config.toml
head_dim = 64
attn_scale = 0.125
init_std_qkv = 0.0442
lr = 0.00527
batch_tokens = 16384
train_tokens = 87860000
Each number is 500 + 40 x the weight over its row's rms, rounded and kept within 0 to 999. Layers, rows and columns count from 0. Numbers have three digits each. The size before them is the row's rms in percent of the matrix's.

# layer 2 MLP down, 128x256, rms 0.0622, rows 0-108, columns 128-255
106:503452468470573440505484556501488541442472525524443510479454483508478474490505484464517517558434555487529498517529506461547530473514511512516555547510560424520542506565477472534538441488564484501517632504555519561501534468529429537440518465507539499504451462468525403548500476472459432545469546590459520489468449493497459513514540586566500463446580520522502477393498504493443567413480
108:496521510535460545427474527537577522407515527474501476513488473533461482536409507467604573502513525521422462591576446429521532464462450465517430410528538465508570499477448496526569512518481493522531534468480486507500537475491456466532492414539466513513483508483504519508416557508450514459490534489401529437570503512582494559533508473505495429476551465520457479447523487509418457497445
105:460514457399467523613527534528532475524501425546523560465453488489513534514473450481504476518483448530533542502563526518420507561476517522502449504480487473437460497503463584520552493538476471514439522479421408471478514523481494525407531507483534506504475475575454487474486490486530572560454566530519516541542508485438554436482548516509498500460427447563475515464549486513501502485591
097:459511512491508501459496475457479466529448517479515562464476505567440545517538558502560512462433577482525472513516484446452446459482514544464529510541467476489557479516505469415492533515476520533478548570520454501453451600527453488522498572446529459524505444486536577486479430482465495479554494482546507533490515581540559514439442479512455567461480476459451558535494479517610462475473
089:458479538466518494498457525490523537519430528442466520573434508495502531478560561495531435433525513489438531395462463499509492518461454487531456530483500588487518633547538501501555524536474541514484521482495496451502507452445522509532503465533482485451439577512465489542480427504564471511550510490562511468541465553438490560484506476579503488488472520519454493508418501454508484552482
103:540546490444464603472505589494418583475506440468542457462457475493509543553413509497480485591526473460492443441532449520547495529541481426546579488570493450530523526428509500550538458463505544503527489535450493463454511517522525539460477524532540517478546520431493454568449499565511499495488536509512553521474554476485523526516531505443517480544474419547472512475517454504555523556552
101:567552482453546497430508570559457517487461463556539511535512535493540562440507461433493464516516561502487533502532501499560500556558583555502568493452497556504473469544492458517539513542510460541561474465482525533532509484475442550462581493473465508519503495554440540465558484489448449552467456501520464493449527481458471484537488530491587580524540440527497545517531501452428436565505
098:568442450451515475555475512528515498461480501489481550497503469535503475543519495525586535510588507504453512497507480535542587481499562449554538536545498533469476495486487493468497501512526451584527485559454514513544508480483457474491500528527478488434539492440536555518524487536533573591546490582609486459478461516449492483516481546463497472479431525482542541563401555485463485505489
101:487506452484618534536411475466547475584514511556536444506577448475481524566447557495512466441576488542507490530485582503411456465554513502473504491530457502508456552550538557509399507471479435513531455523532516514585457435504522520470460542455534494452516450511546519517477501536537511550485530473450522507516523486435510489521467511476458484455531501436443455463526553457407529456488
103:532501458536464466451526495525423480536552509480551440525487508558495536497513503511433522570492498511519550491484521508443468519556498575496463443474543500505516503455491504556472473562531470481510465585550498468459522570525520539494494454496495511426520503476532480450450434505493514536546455456539501468573487423570521563435502558504527483476471522513515516497488489454444513532518
093:478450543489412501527468539497463490523453533457443437486486491502478520542461415495545545502534530509529549474485495539533495432512511478414453483498518550505561437451471496540544519461492485480485548580579544492457473526480507531462417522513507542466489487498505473453525471512438470463508441590483607509461506511470467572583456470467528516481481526523508470534483458560434464521495
105:494472446478572482514471492491485500504478503442453492528561512566488474534407517470510534467472569430478428456498501477485532487541478542503529488531465596479473523519458441484475536622528479494523486557501446498464502540479547507440489453494419555481511443422503457575491532500505458523496504588541457484556548426530526527496544531537491487540581462575545463471528531504510548534509
097:518594528505499549540505564476519585514553460522514543548505483452509576468480467531491542524561490458545541465489616510526481525520538534503479542526583465573422529506500502532500519492601547537479471499476484545484554511507489498513565530529533506560542534505486464489449499490510482516500526491470496504473545457500449437563557508525572510563542509488500416455461495506500521485494
096:523519544565491518455566492493491478576465537524562541450477447458514494524545501521468491438502412505565480533533521613575524426449464496437450440564438527506492504576507570540555453472544464537492513504533463479442463540476457455490505481416503564435517463538620538485501472528477534448488483477487484568536565502494459511539563425504482456521471480509501520474514473462525490421431
103:444558517577493496469537531441518549527501513481484495461495526497517482443508534489558499449549540422517545520504419550494477511520488557503498503459477437471559444561432576457447546532495600470505584465500467451505504533488440556508513428486471483496478466511431505511513482480503494488497516404507530495478443506495480401533441574463528537541465528468520506515475465498556557538546
106:515496491545439537460477503411480461506500440503517509572390536495551506501609456451481548479539515478494436482475502496507493528480475522504538482474455570521522509474517446472554484526544423533539616474462535535492478526501544486490560452512488418524456499474452513562477468547485510496494453513458605509440481488439418474498533523579444473567489482537537526516514572538501508559539
104:511551476489565509549411467490525468478468473577525496507478531518491526471627457530479474472476574520556486520463535532461515487523429466513487529486461494409460458542465531452467475502424513552503462464415450515467499486506522549534464511439457501576500537458631466546499570496512547495590548501519474463501503488460447510479477454379448488407504515459543474540456471485598570511419
095:533527547477518564479536519561577540484523467454480477483511476465559481510403416550535503390461495536421522563568482482538531465476478508515483500502507439464483519477486523603513573519410499507561521536522569513526514495425540488483453545554449541494514462526461449475519484511532486588533483506460499544452449485508529481525479437466524494592444578496520512513585532484436495509536
097:480519489499464576525477464526458504528482552468498470527452500465520554518493498557519477558435461410578491456527564508491456499552533467625446541498449544521478466516598500547487452453529421533554532490528502533470511446486508512497534430503442477506549483479398509506399595467491500480459534485535520517540504445590502561472502448450459492495539494467452550502525563457506546421519
097:413461540484526458476575533520476451515466524576505521539523555521499485511512481539492468491505515493466530455471516483506526569418508506463468514456514476471539460573464538461531555467553476475431534477508496491491480429496543536451520516498543428482456481461504465503496470494506497459405503473438494556435483479513489512458470458470519455584452524515496449508408504541548512539466
102:539469571562541568499496477518502525470504556451500463520479467467460571450600563446445442547504511487560541505432518509539486515466531509508476495514520515501523499531501533402544568474489455474480468452518515406469552572465458483510490467494486475570538508513509486507515530514501516533515503515459498479548487521469527511535463507489488522495514494552454504488503485481479561559553
091:489489530427487510490530443378552484484491497431546493446519519518488500510502443599501482439456533542498465490480521513468479503468468482523439571539504435471581462479591453403497481464501553562453566447521499462475489526588415484533467496545491521539545491476465520477510596531479467525514459473540505501498505528503551457502475490567473450520448524467556488450445491532511462481587
108:502427528572468573535535582448541567477520528455513482503542527535475507501603464543529537524495474507475486476509519494449535455445428474532593605539443456497508418509480446474499530460497581502486512522531501437495558512437405440514519453535551471545481493492490510514481496437510519498542449480496463501539525571428471546548498444474478512494573419458491447476582551519544429497474
102:442512539530478523545506504520494519492505577537464476496512532484423548498510490493425472487465550466519592488580521528444489574477516440500422531514466428495450511463445519442418494505481518473556550529417496504470515486500446536510507476475445487486486565488502503518524533486570438499472481525499496488492564511509558577464425511521520513498419502565518564553478502500443536476549
101:467494542498538484527462455529461472450502529503454464568577506538494499503503502442465484443467417520465467566576427501445484541544488466426502438466403585564450537497520463526468458447389561513444530477507509533501456515525579440526563537453461505517489506537490502459430414514499476435478474507574478490485450451468578428466470512463503553469542500457523497549560539502442470560488
104:475490504487523422501552449437514532536463519461495472483480532551522481556498515495446614473517420583507502590482418481516587501492532513512498515548487513504517494580441463467443542471535518489516505477532564454531500501532500481583516449557483535439435402519510569438475540420488481528517487479488477442484520571465477569525478458444515462560552564556513440524483530500526487538494
104:543482480499508557513452491563506515573532497465469561517505561529539534464462564522476524484526615440484459481475504507528475426500524512520540511554509513522606484577492493423461560494522366450520550488507451426496477453516507536494560515477498555492508460468465489506584530483561457459517467509483427521568496485473484459527519550487460449441510419521451553495549546478419523451516
104:544476542458457522506556528473494510452537502574500475430528505513421465462592496497458524503453489552446636484459537436498482541541551530495520487514540519484524519508489463450461512473469462550443533460538463527526497538507534476567513469421494491496501540571520462455530488495560459499560454477513519474525466513503530529473485551507472473517504531510432396556550503521531498449465
098:545478499475501476490511494557491496529545492515511529453468523507526452560503490591477552483483405480558438450422516454450436517527449473431506529398517472422517513454482549590489528457557479454525489554590508516457441559486486520423523496513410522450511509523436515466486504539482525618469529515514480497501473449459615498508447504492475494551481537478512461479523579499505539519479
098:511544518519513430467500433486486527540459482513499492477464542494547562493458488521532401455468571485495511462410508442500481430470497501508484508421531499465534481448524469510492461473525574549486483556541488550505507486496497460498495545487477473514425485470515485512463543425534392455505457503504498508490498504463541510488521518543462547361542579539392447460495466405563573467474
094:475495520509453472524467551439552491461417533464497565433550506522484428516609518393466502412450460496484463583549441545566522544487500498558510506518474429479528464540497523469471487508449477528473501488482505507550438577550453467500554545517501495517507507485536514497547504544461487477421424505412494465453495427470449482499474522512493479551470497536548462484516494521491480432492
098:508450541500492478464509447434363477478571556538585526491531546516459551543494474439498490513458591547457538451422471490464461494468502524593468526470513485553463499505442539508463499509528485519473495493509549552492463478473485518499558458458474479506451475577472516510481498524449503485444510495508498536429549546498496475461597480509456497528530440527541491569546412456421500467456
096:573510467547470483548417485449487436485555545500511502553522518496568497511476502476498510463451487448519455477466493486500460527498478484476417528489509432415515500462476556607447525521497500478537467562481536495538541468487535487408533420553479460467522508607518462439537466502479503468552502448476455470488452462466544567506510443508436542548527425459468532436495514537456526458501
098:485599505503481544557485514427492496509479467507445501460550472454483466501438504451497553469483479453487518485423486450455440514460536480458484455553522542522459523486504562591531542511511531490520503530464520492482466428501436505504504487434564495488541464522526523426519517523484534463571551560504534517456477497500468450462492431518448481551498530548534515502523483540503517557506
101:515470498483539487512483504543471514567484549552419530559490521484553460572515471499550440494519580529511520524505495443519515457417472525512485576502553423476484478556587497532532484550424528485462559521538553569528504531535445526579489467470609555453480493481535496523473513484487485462478501514490517544509424465514564521511518490490557532505517514523485489526488460524533511523511
103:457468498570536460490506478544486460437437446539507515570400504512489552529596467477544495453544495547546445501489480487487500445571530523511509486493518550468507502518525492467533535475497551567526468499496555427531500502398566459490471541483493420521395495551431553518487527506491533636497535497505489486563468499555519517442546517533430540490539481399489461482467488525509487521519
104:502476556448528510459477463572510494526555490529534544515474486485514473519566514504492541542521474544524555511585498486489480486490453531588457487478490469460484432529521549516396496527503491541473535529456426509523441478486474541484457491446433526531456598478582459505504461526528514497463514521504458521430502480439524466479540513445473545493430436457478506521475518498431516472449
101:486482557492515480516413515541455492471499460470515433521553520477564462429403474532509489589512528520382476496525533473515492517525419494587534531482488465477525528474529563529507520537433516466504499504547513449533550492513461518464535392519503478579550477563550395477549528500540479474572510478505477513552489423454506492516470538540464453463474503541538477574462560503594510504509
100:495467494464556505524553463513543468480589514498477493468483510522560543437527499484494562507521520540480479471560549508496478471500472539473505485554508488468460485438519500557473574489522500518531483471488491488460466545517442492409478476552499468585548469543517492500489465496490585532518530398554553513490423531461498441466524520502512564511500517440433514496491571463472466480514
098:486434484497516545462524533489551535498543517509473473528480519501448459464458485574497496496531567470567522564476519496484505501509472484535507459550479529536508478500583587509521415425495482457474515434565522513507472555506545518554519497566585446590467492490492493533458439539490503478494549561461407511548572530462514492502543435500481460471499575465495513515506427426492499453468
099:469542468481484450518522481516463451503439523516599486515371529493513466453533505420447560493473516516531518433451495541537549405539584513528433438554508494488525579483505554489517471478594506445522463497427566521468489523441459458535486513562540470527520454508524520550482527504624449524457494447483491521483498501520404470494558546455499490465507508492436427490468472564566464485539
100:533507482504540475539507516466491492515501446486501505503526509547478534570556479467503455537492474497546507376536494565539522480399534507490504462491508461506464533486487479462501547544541444468474486446566484452508530537531562518430502557513448523507514550466485547560479533500586536479449499464426534526516559504525482576494507534528465489511538424510571425502491532467561515549566
106:544453560505499573476496554521577498523508471533491486532505505533570488496482528541498510512532491536527513455533487480533467467520459529503515488538455433528516467556491462512502485572491540542461556506511484576478550534540485411491528488492482528451500493545535508436496492539502569519453453525563472384536496470489561420595536531541513482590503575470489507468520530520432480463503
094:626488546514548500535540525537461495409513496488516515513484440448484465432569539471503501416529545502490492484519542494453457528511425554459494542439539504507564529507556509511563589458524495462478491518500534440457485499497461535468483425536500484538531504455462502436512548515504572475500480459473505432523461558462504521525574454522467514527550470442546438515522492496543514492485
099:489483443541514482488572556468520501514420534497514514445497434506414441496459499556454552453491489468466529504519475506515476518501514467504528486510593506556532442471551477414537486554484518489515478441508391499557563463489447484522384492498568542526457509473514527530513485483470487478489503441451521560485506563540497476402445482487476460492532566481546502420482493496490488477505
097:526480422474486500579535527503493554555470495553526533511479461531546559633400473566496510458512460527403459602538503499571518461519491466498553431515519592503451481532494462485533444502522483514520555494512487463556603524517592483498561479493495469440544472554477472514530487524466474497541520499520448517544482490517457526547509509480525442453496520470548488519531422490552422546414
094:461518428485525517490442539531524516555467496507491512466504435548491461441471544461484497474479526572533503502488446463541542422459513557496555491464494483505410506486531480525500501517464575480454528480526512491563463503555447518437520506499535512517457501501585534473496436433471464453499503515525533525509520492532491480486499482479500520496553609505413516515435455519446531482439
097:475528455512544495494471493521516506511524501452529560494578498476501488560468500474476523448488545477568522494494540474549494533501488532518470424556527467523433481479495514501520488472587481472464497475583479532570439480511452533452498507500477539585566496522461483463509505524426478455493476508543562541518407493469476545415435434495472526528482433515517617465489488533547525430574
105:563560481499461514516544516476518600491481474494519521448509580547464546529528597507494543491533443567535510455521561567468473389439479555526531552502511505483496498555526446496509522493492505483465506426528523502492467451519501521514552574463516492536503489525427588440565563519495521518381493468432480509518505482529495477486535502512562478440470442447574527590449485554477486524488
104:483561497452549510525489510476494437506454563556507516517543528476490480513511485441515462456509578459481553497469508420468573466530477444432397431456538530470486500451555540473542522489554533517425598523423507511459467456534510593504519549443473586547491512527509481547497498501559458442575404541492470488448565538451527487532439473528557478476492535497517464482519476473530513431463
097:594525557544534508519432541542513464520534407435485557579514540508515461484538477441470574500504505458524443495467441458540541475534471443518473514429565558443521435543486465525462508426549569455480455504520516461561508434508442532558488488487441561545516571511507467549508579465475508466511411536464498456419491626553497532493420558448490533404584452472542585505545482493486551464548
101:534477478549532526490580483508447491528527524524501403583505494441487516418441501439494549508487496447510525477533497449488471462512460487529467490488521580471543511465428516443471485549547569481527487568457497516522535458477504518559466567440448517517516472488484565455588490534449488458464463523544574467507444436476501515538519485476496494528479455513447522494471367566489559558529
092:528510468497473503549472493487511485454496472471571483576543507500490559492463377509532477473580536443482462463519530494512520470495478487439494487479492443564463492462519472516491510481553483475458528563536495543456455473538540525492440436482498490467519511527457481502438451521482400429546439437507520503480489500496490530488474495520544477442572523466479493498508549416495426551412
105:519462524542528508496451456511468469477526520446500466489522491447496439506459458525508464458450468486522487433490470551524505474562531497487488477508447480498529447449565519502458436536513422484570500400419488556482537558526461489526501516522519472477477531510576545570500519485468518448504547498531488591552498552557480575529489489535499562498536521453549509517441572462540475500517
100:488510473503448447477519428463461450468477442473491446521537528553454405480490537425492510482422499490518481539492438499471433537431522472421532475511526483593445494478532469480493528544552515500418561557487435509467460504502541541462491515440520512472505501533532466577551453553567440496525466509490464477497464493538548495521488536514554517474550506474544498535474540472483501479587
087:522471504441463454484481488479423561460499533512535512527471529462499487497527511497467447541519523496468531529482534518448482473541496494491487507549574479552501524554417490496553473449460546504477517539526512495584481537499422506484439458475458510485541488383496482484553524481468550519533457570517485520463485477456539487491583509442474478520555483460525489533518431473543503558532
097:564506495530560468566464442437518493534478451508570451587558498515443485482549499494488420529461489510511483485399440462459459451561509459556456488469516477486460532489567445507524505476493471528504487456513531452470452490454494538467491475483503463529535562532519494515466532532521546474460435583514514481520444497502499418482551526526569573511458464530452454502509501449511432487486
105:482480459472490532524551443527474525465481494537495419508527528536465463491483494476459484541476418539497540444530402568452469487543527593515495502468541513496532463478484487479508480414540519513483491493517508555429504560483489484446462548505536554516522547517449437535535522452550494561461466513502532406483561479466418507573512483482501542496444459505594466510515528532511537482493
098:519466532448475451508474498515548529468484492491482553428472555513434493423487487466527440578486497461481508514538484471544605485482535479509540491521549487556513436428460475474485529592449489449528512503466558467427580556547541503570494535526459523532522461494580461476461454491481469556497452476580475470489618468542458450505489482492478527506535541536445485493461503480499469457502
095:553452517555552521565461540540523536485524479444552476529536519524411454483508485492473514511489492498548497480525508437576477488530521516512519550518612504500516546503533513606472546443514481453490536490505509530540560497448507446558483620524526568475546468533487491520483468500503498533449481447502517501460512482517475494506442533480477506518519525506464522495573509551488526516471
103:462575516500474536416479537509501524514459563464446466469498404541486544452431560473457484475446460503520508480463440486533529446428538494386497529498564444559501522496500482503562499540491497474502476439447442531558595523501517479432499489494498448443514561583500486513445513445481491544513466546448475470536506561493485519480468461452448546454490581470474553465511562503440508506480
101:521484489409496467396459461483504528499511469493522473504526547510512553513492516563588482495472439531532483407485493481565519505547516389427522464462536483430485533479530519498434486500541459428494539474539498428566453500527493486512459557516565506396503469497534491511503546539453549469581534541504552491540528528590483481445581479453525488503539531524504562439430500523484437460519
095:503499468498528499569576472567424499423474531516492505563491543550510394521454529496516468568504496392513534556506479482550469394447505527498545493500540442489518465444493540437475444489470487507473488491532520470521525448540542488486524508570505526510444483448523449437522471530486493471504485561509506445529486512554532471562477505509522476579471396517480502557537525456490522479512
104:483575543461524516505520427506489534503501495519503516576507484490596477508457499492504553470570499449513446576520504478540458582571474493453475480533445532467494491516486535599508576477511478467582516497548573488490504459436502499438516493531510512485533471524461453449452481477537545536451484558472503458555392537478549524537494581439509504545506499503520478485543549461471527476532
100:574405499538478523494582544522498462483525519526447543526504511505454519501393503515519548518543432505492420500512527412499557541475482572465520580474496515494477506528499477518456396425478548429465479507529487432559502494502461549471538541443531544379533444543509483457531544509504517433494516510449490517437530483639432494485518483486466446481403469461529482499520454525484515486524
095:518542529451461522460495445473502527510537438430491460479541513406519414636459534520430446517444531510563514451486503515561596497518548528476442512529458432549560459534556516504554444512527481523526494458470483457508461479529468466528435499482520537456517510540455514481444542441538462471566485518446480445553482554479522441487527536522483561489482528555446492469523453495430520500503
099:482469456564487497432515571553399506490515488515505472502533437537545461571483404481551474552459490493479513575495468563502558501466555492490549446486469520489489495456532548514419415516489525500469515485480534591512464525564450467568499469539575485468490475496474504487551471459525521478442512464523514497569486480549486459516363458478554443467477545512472484454555516508518488483479
103:527522523520511461558508600489478489481467465485477423460483474486525444511471597463541532587508585499408523486469511528492492507466515423483482488538444504556515500465540540467538583438470513483541499530581501590469494466493530485550486442499527491505472545472488479489477516459437493509456522467550523544512536485501453513512454570428534461467468484514487515503473507572548456480435
111:421481520493428510546447452470538458498515501542467427496518467544488564456552534487540489559496564484465523467473474454450575516424475524459530545518507523500551513569487453491537442549511578483522478522459490553518514502492449522536451492468451506499471556434457531478446581463543427478470410470484471516496491494522445441461553449500494539603471533493506445514480549506444473550528
102:571468491523519541524484521517462534453488485468479548453540525419519521499551510457523478490472534559552512461562487554460493517462521454511540527485455495506538476434475507447524504411547461600519470530466520529519530545534544387434507525496504459457574402516516527440494523534448519568531520435493522539543477452511525606541536489539579458490492517516532574500486501489469443539514
098:466485439496486481480462430537581491467475508497480497514498500396461495516537500495484527507529525496501440447460570501470521430490467544422493502483493518464504511519523477505487503498489396473456419481500459527463487450442487568509596572486460472455532500562462585532518512474546544515538537467511544556441515484401546545514528528503508541424462467465478451554428498477519529530485
102:515540546449515534518477560493467476491539541501533449463467447505477473527538505498414510441513485519562495548437484490541516530512500461474444514503543513515470500459498577422495473518561516463576473478461482395512503491474483510518478508515538519469521573535509464457507482535503517448451465509567489492471530460561444426513525522542530525526499500507572550534505505517486461438541
088:532495495534554545480527496547515523507429475436483509450473430575534547493503460438432544519487511514424463566434554557503482513470550521486501540453462530521478440438484476561465519459496496499566484599434466510524500427493527507575505543546540497524513499572491529442487468394503525530566564504448518493454513442498543529480490566515495426505504456456534532528453514540469542479527
108:449481478481477513417489487515518537489484519545477509460531532463500501458488474519499521495518468434431407498450538543455541556538499543484540553567497496580501510447470515533515520530516506494473485546484531437509518465526496468476573509530494510505423601512409534491491540483542476560566543507539484477488507417497518485588444548554468477430457460483453516392525427516524506543601
096:504538529433537528538488535470589487580433507523548549503526519478484499537500504516536424568503469516480516555429540536449516518461546540466440479501533611473515487526532461471548445526431458501585450552507506496474483459422549503465455442524474560480442503489424505496423474507566489556468532449598472498463512542508546595530511490473500473499448531582493477476516501526444505481608
102:492507562512493505515449381460470442559508513512531534517520375460455532501496517513495568523518571429594567503475448427502492521487492475440465494482488557392494631487487461538455553487474490490510543478423459475459535481546494513518485505464508495534520445535507511538514476521490544549536507510573440521483524501468489494458458489449468530462519520537498530534507485583462486447479
112:503468501501510508502487546564538478521475490477506467545494469476466456524522536492512545517443489497522509485450488468451497520468551516548478481433501510498484476464452531503508526510521429546522464609485457416548435496501517575519500509476471541580523640409522548505521469442540478447459499460520508529513444459515438505501449558485506503573498495500524473499479480496476518494492
105:471526501524546473487544506459544416440533522436555438444535464539521575550489525512522445543501445503434513513522519592547429568533489560484513522526461503551451519552511477435499534476530461565475459450526498493421489521509462445492501449459499523559489512489499551529449457510457549502404473524472517541519487573497526500474513425467468490480564512471435424528514546497484537521519
096:479523545523495526538538500493474485508468488473461499526508442509444469540559482501478517551532515516477519510518469506415428448491547554536490443498467464482441433504489499513461491483487484512482536438407494525487537497397524510532493521511486502477541500445538543488524536541488545533511519496586495514552512524507491454502507554472527486551513467550603511400476511434532518506552
104:457518503527499443488541505567446530484506534525590501557479510546493502440546483511509547500378450483486562508518528507471522480498519509451512541496481540425530405471496550519519455517490493543540489467422504518568432566599446508493459530470483483471443492498537468540533515479470552469506530548479466482425508496483576421548511583473526496494497493563550522490529488471438546445430
099:464477502549521454518476447501472405529486500485554474473495446477485473559411500526440486517524486522487483476466462515451546577504484502509512610475476500388481491499542479553496445524533531511505450453500532547460534539476482482576479448492480392507529439481500510530487475556547519514481471460456545437461510479518504541493597518504487501484462479430533530439530510442542520452461
099:501548504534419557532488551512439464555527529527465502476542626437516497439456439521574503510526493547430469468481542533488561523582473482521507539495585456529511440426474513504451465519500523500476440586483527511410547458552473489484472470492493516512525468522503549465496440582480453524523499593447454454525542463525532525453527470539541534521486434559470522443521468451504487491560
092:435445488510509504468559440523514560473437460494476499509525544488458511551497550449466503521525481480565406489508500483488505509553543499392479517467467551494485511499516556500575560441503541557518498511517443476436482457529490564508448519548541535500510475460463527497537470567472512507489502495488479533400510525486589437437436541587432522410504483553475510465469525489484595492543
096:567413483525526421410440454574564516528492496554460545547522577451471523488556466503518478474467470559504539568536451505481434452560454476495462476573517516491495493470491460536482454434509520524506408485554522518510462533490447533545451545516491517476563501474529514477486469466558483481549521482433492532420506462527428503473489445488473502506462482445508491557505472492511443476468
101:517525424461473478542494482501515553547530543540466498554487535510510482495629463543577490516464441525534446531605538528492522451475484435521523478459513461443535470541509493490484494496500483527439512592483444480451557444480492479469497538462494480460527519470510520512553467413443444449427514427481484507465511473522488517521486545521480510491546491459459522447566388575509486527559
100:521507524563494527464514577509558516473468439544498472495521561476438438548485490535464514479516553514494524520520350446444540496522487529487491557474546395527503443496550502540426480520476489460536529483524504519538476466474527468437525523549404450471513512466479517486467525453519526482494442466509468474524441502477509550505539480468555559469419487446499466456480498563524431504489
101:479494568472498460482535472429462527419559506512423567432436448458455573537579490478478566502433478520490512507473494499502467491501443531463518478504485521536499518517456504534476567544522558507399490517486475580509528473567481539480518506513493424509459476518514483507498477488428564471494463469493443539535489519466555507475519428556510560486571564499479459470504524454484452484519
106:534474453485464481429461541548511502483416541523534519491520554454557475465448500561563489568502522446508529550530517490447533580438511440485511542534489444541455486486520455461500456521509485460460554525521476481520527504452526517493516506509429550430530553528501507450465487451495477423422477483508550496502509487510457525527592440470476554460436452526435501553493504540481505527540
094:492470425462511543469459517481422490507587564461379464537512562548571482496526442395509510474496484532511520541479527498533517503533501491520506501537486467446508494488444557540435458531396544471521551480566567552459527502506514482494534517520497488491486485501520493545489437574498477440501472491508527480523478561534513472566488495545511523456463491488481466479489475441445404502464
106:491525543529540526482475502466542523448529524431519543532475522494541430514494519521475490483560583483471469500495523540533487474513527491532528428487485505516478629492470445453487559479454471567555505416542515554492520592433478454542449477491522464560504502507483540525580389430552535505455480517486536563560502453513449541508480429463552442522549498460535490463481502509497427484527
103:447515551503417438534561442489514483493480445576513574479461480533477528529527433435494545445548526487430458458492517495516495509527492428521499454530509459506466528481523533456491550525396501523466549493542526552519415473503472515479477499491517452462462544484505461469616541477423505573501478470577473521524525590483527510436476551479558474531501543511471522510519501468536405623543
101:541516473563565525487501505507478465456469466459490490492469415494483485491556489610434450504581499499505500468505467524515362482446541534524422546475548500476502506519469564474577418514522457477575428503588525435432502424416564558496478518555450477533465467496460533490542538497530525498514531488548489507511466512489517571477522575526506467478498546494498529404520510522415495444480
101:501509557500540450589535493458496451549512507588498591497558494560465490538530485527490481557573495528456470490440503445463516474478528504457560478439535498418459455590460546519473489452559477509470436446487505495421428548462478548443507487457519556541458482462477524499493516515529490555472528479512521562537521556506543531455442543455453526515509525485491563532521466453522503539508
101:424467423414517442530518544489529513546505444481437502451493455479569468435417477498487503486487519499450499510547517477561440534583523473504486530491466510577536559494542534555534542578479564456528507457468509531536530469532572515583534477553542542394451549444476456527454498534526488489439499478486519485597553541515497493432526466522498359471577565528457544510525474461498521464453
095:514549522491500439503491444544515409528552514521515526507567442436534465620563542539577551476507482513481470503527418564482512446455457580511418497435517553437469439534518540470536474522506480451540556502497482506511562432459509409473574563490458537468480523497436479495514560511574559535558515527512460532507497461554572543476569522537505499548496536459437524485432556510516496541500
101:486525497455506519490511472536564501514550426523421454474415495476538521469479535524511511562487461537512513408498506530565527481508480584502512517488518535552476519540495487503541502517535468501502448445522525413495520572471541416538471485549488529499494544529486471480515537562458549568493526516505462546477490460501494486485510497568514456500522506449468547549456556478468457478512
099:483564483468493517546479441488462440504543552455549482435492513485519593499465540485484491500542530471504478508559525468546529458479474488455471444491453521485510507487565494550528478533462506515503496471490472453535514484491528528487503505504530433547510449564560521509572508462487503519596574499482521411538483605461468489502487491490485466465504526500579574568475527534482438470463
095:466527545521434512546533549581508469501538486471491506492405501486589492474536470476478459495488455554483464522487473500457468554549490499516462513497544470566552450499481475465486553468539560574496528507526540490538524498513448417488443445438482510475574462466512535548460447483502417469548541506509503489486468443472515395508488447450548527473469539489472467532476520495547515585523
100:436491494497439484456499478495439449495578529557500466459462506524521441565440532535494509495507505539512657522447562490507515497574432503577490578554547517503533559488535570504493517514455543495509470524459604520503518531456531509537542508512551442516460541499536460487534487553511497527493561513527494513518524483542503554471463424471514540489498511492515520485472471524531437550439
109:511446537571530606507506517546491534513457463516531533466522518520497536504568493522529507558527491485527474453480473517463476560542481521472531549410472455471534545517453459505525458534490505560508480584474547480470470456482554427480529508500526426582450440529468455544450445495562570474577526455425527423451429540480504485528497537471475561536467483492486540481410517527546627532520
097:517477454499491503516548509539536549474513537495443464450518461486500448473472492486489428494525550452553568476509559484484476552512485447440577462445503578492467494425530523496571466452526495441487579475469448524463553512540613513493493526543510495526395454552489484477529474457469499505505538518511471616450561487544470557585435552555429495504500543538601555469460479447548552529510
101:473524488492463529475453443518554484556503451507455544549536518534580539454534427550567467560468478518467442535496483518497468479451561536546495411554424525518457451470527491556545487483544505547510469512543513510486431517473609524538534510514518451532474507456528399515503477541556535552512471418417540533429457523548509515519513504460525440496484494483533553486518535516535487484521
110:506547500459490447471540555516481494536571543490497505488482533568528538475421522531535485485550466555482521556516488456536468492544604458540536456430489539433526453516534445525460436526560479480509446457519462515494478533507531481479536527541486469417445449489500417508577556531483522479516555520428430451441529491491480499564484570553494515488441537442526497506506535522486480473443
111:522420491478507576450411488497538502488517436513484537491579506417576502524475497527511448514579450528473476527522464483511560441496529520530548472526510564503452534511533516536474580441503463464492465541483560533562494475424495479434537439527550570411462501475458490517493480541449518471482532480472446474468464566511519506490499527530536492470509523485463504482539430510592513528439
097:532545568514499544453557440470507506502476424605526565451486464453506540399468521491557556457538496445511480504522527499517493473472556536529537477506481500531535554556462501507460524540479509483499469470564562528487491558512538498503442533524453469500455518442550448538478500486478455483445425501515573531571474488503458495502477467598584545516462524520428458485503515503462462505472
103:487506534559448474482570527462407522548492575519487504450470539505512418466490460521515512471511514518546458565535424485529433481529505449547552520578523446482454428543463510528543525463484536422485415473428523461557482489537432469493472482463538577540450552504505512494483496487457533516533558453444559476539562499516452462532499466489568533532502563481471526540493449439501496539458
101:516534555526499487459447482445620544469552593466559479485471407497533532530528509483530516471538525508523506543545504488458510590435558454525508440462478507499520574555521501504534561466472496500521500549457428427523465510552533544512472548476514480521555485527495507572473493458448531513503485465511514538476534481571471539495434423454482508482497499515510518523556543537391516493480
097:554545473500511429502515497439502507525479545498539511454477501551524493441529475547550428500513366548524497500504480532472533512518447442497434564456458522470464583494488564506484466557463580514510462433559466542545503515480463517500532523497516476508535455498502463564523477507533445475489495496552557425502548500482464501496562469511568570504510496503532491493491461515534583570473
091:449485486438418468503477462552518530557528482490479558536504501509406428533429533523515510485482478430469457535520470485471496485541525537473515508462485494457486517462586504568477531505467606520544448419529587515471464580554492500473550462557477434564535555510509496549508524478552546543441472530504445488534544508430470523471560480477498416535490523475515483540481490528462486527516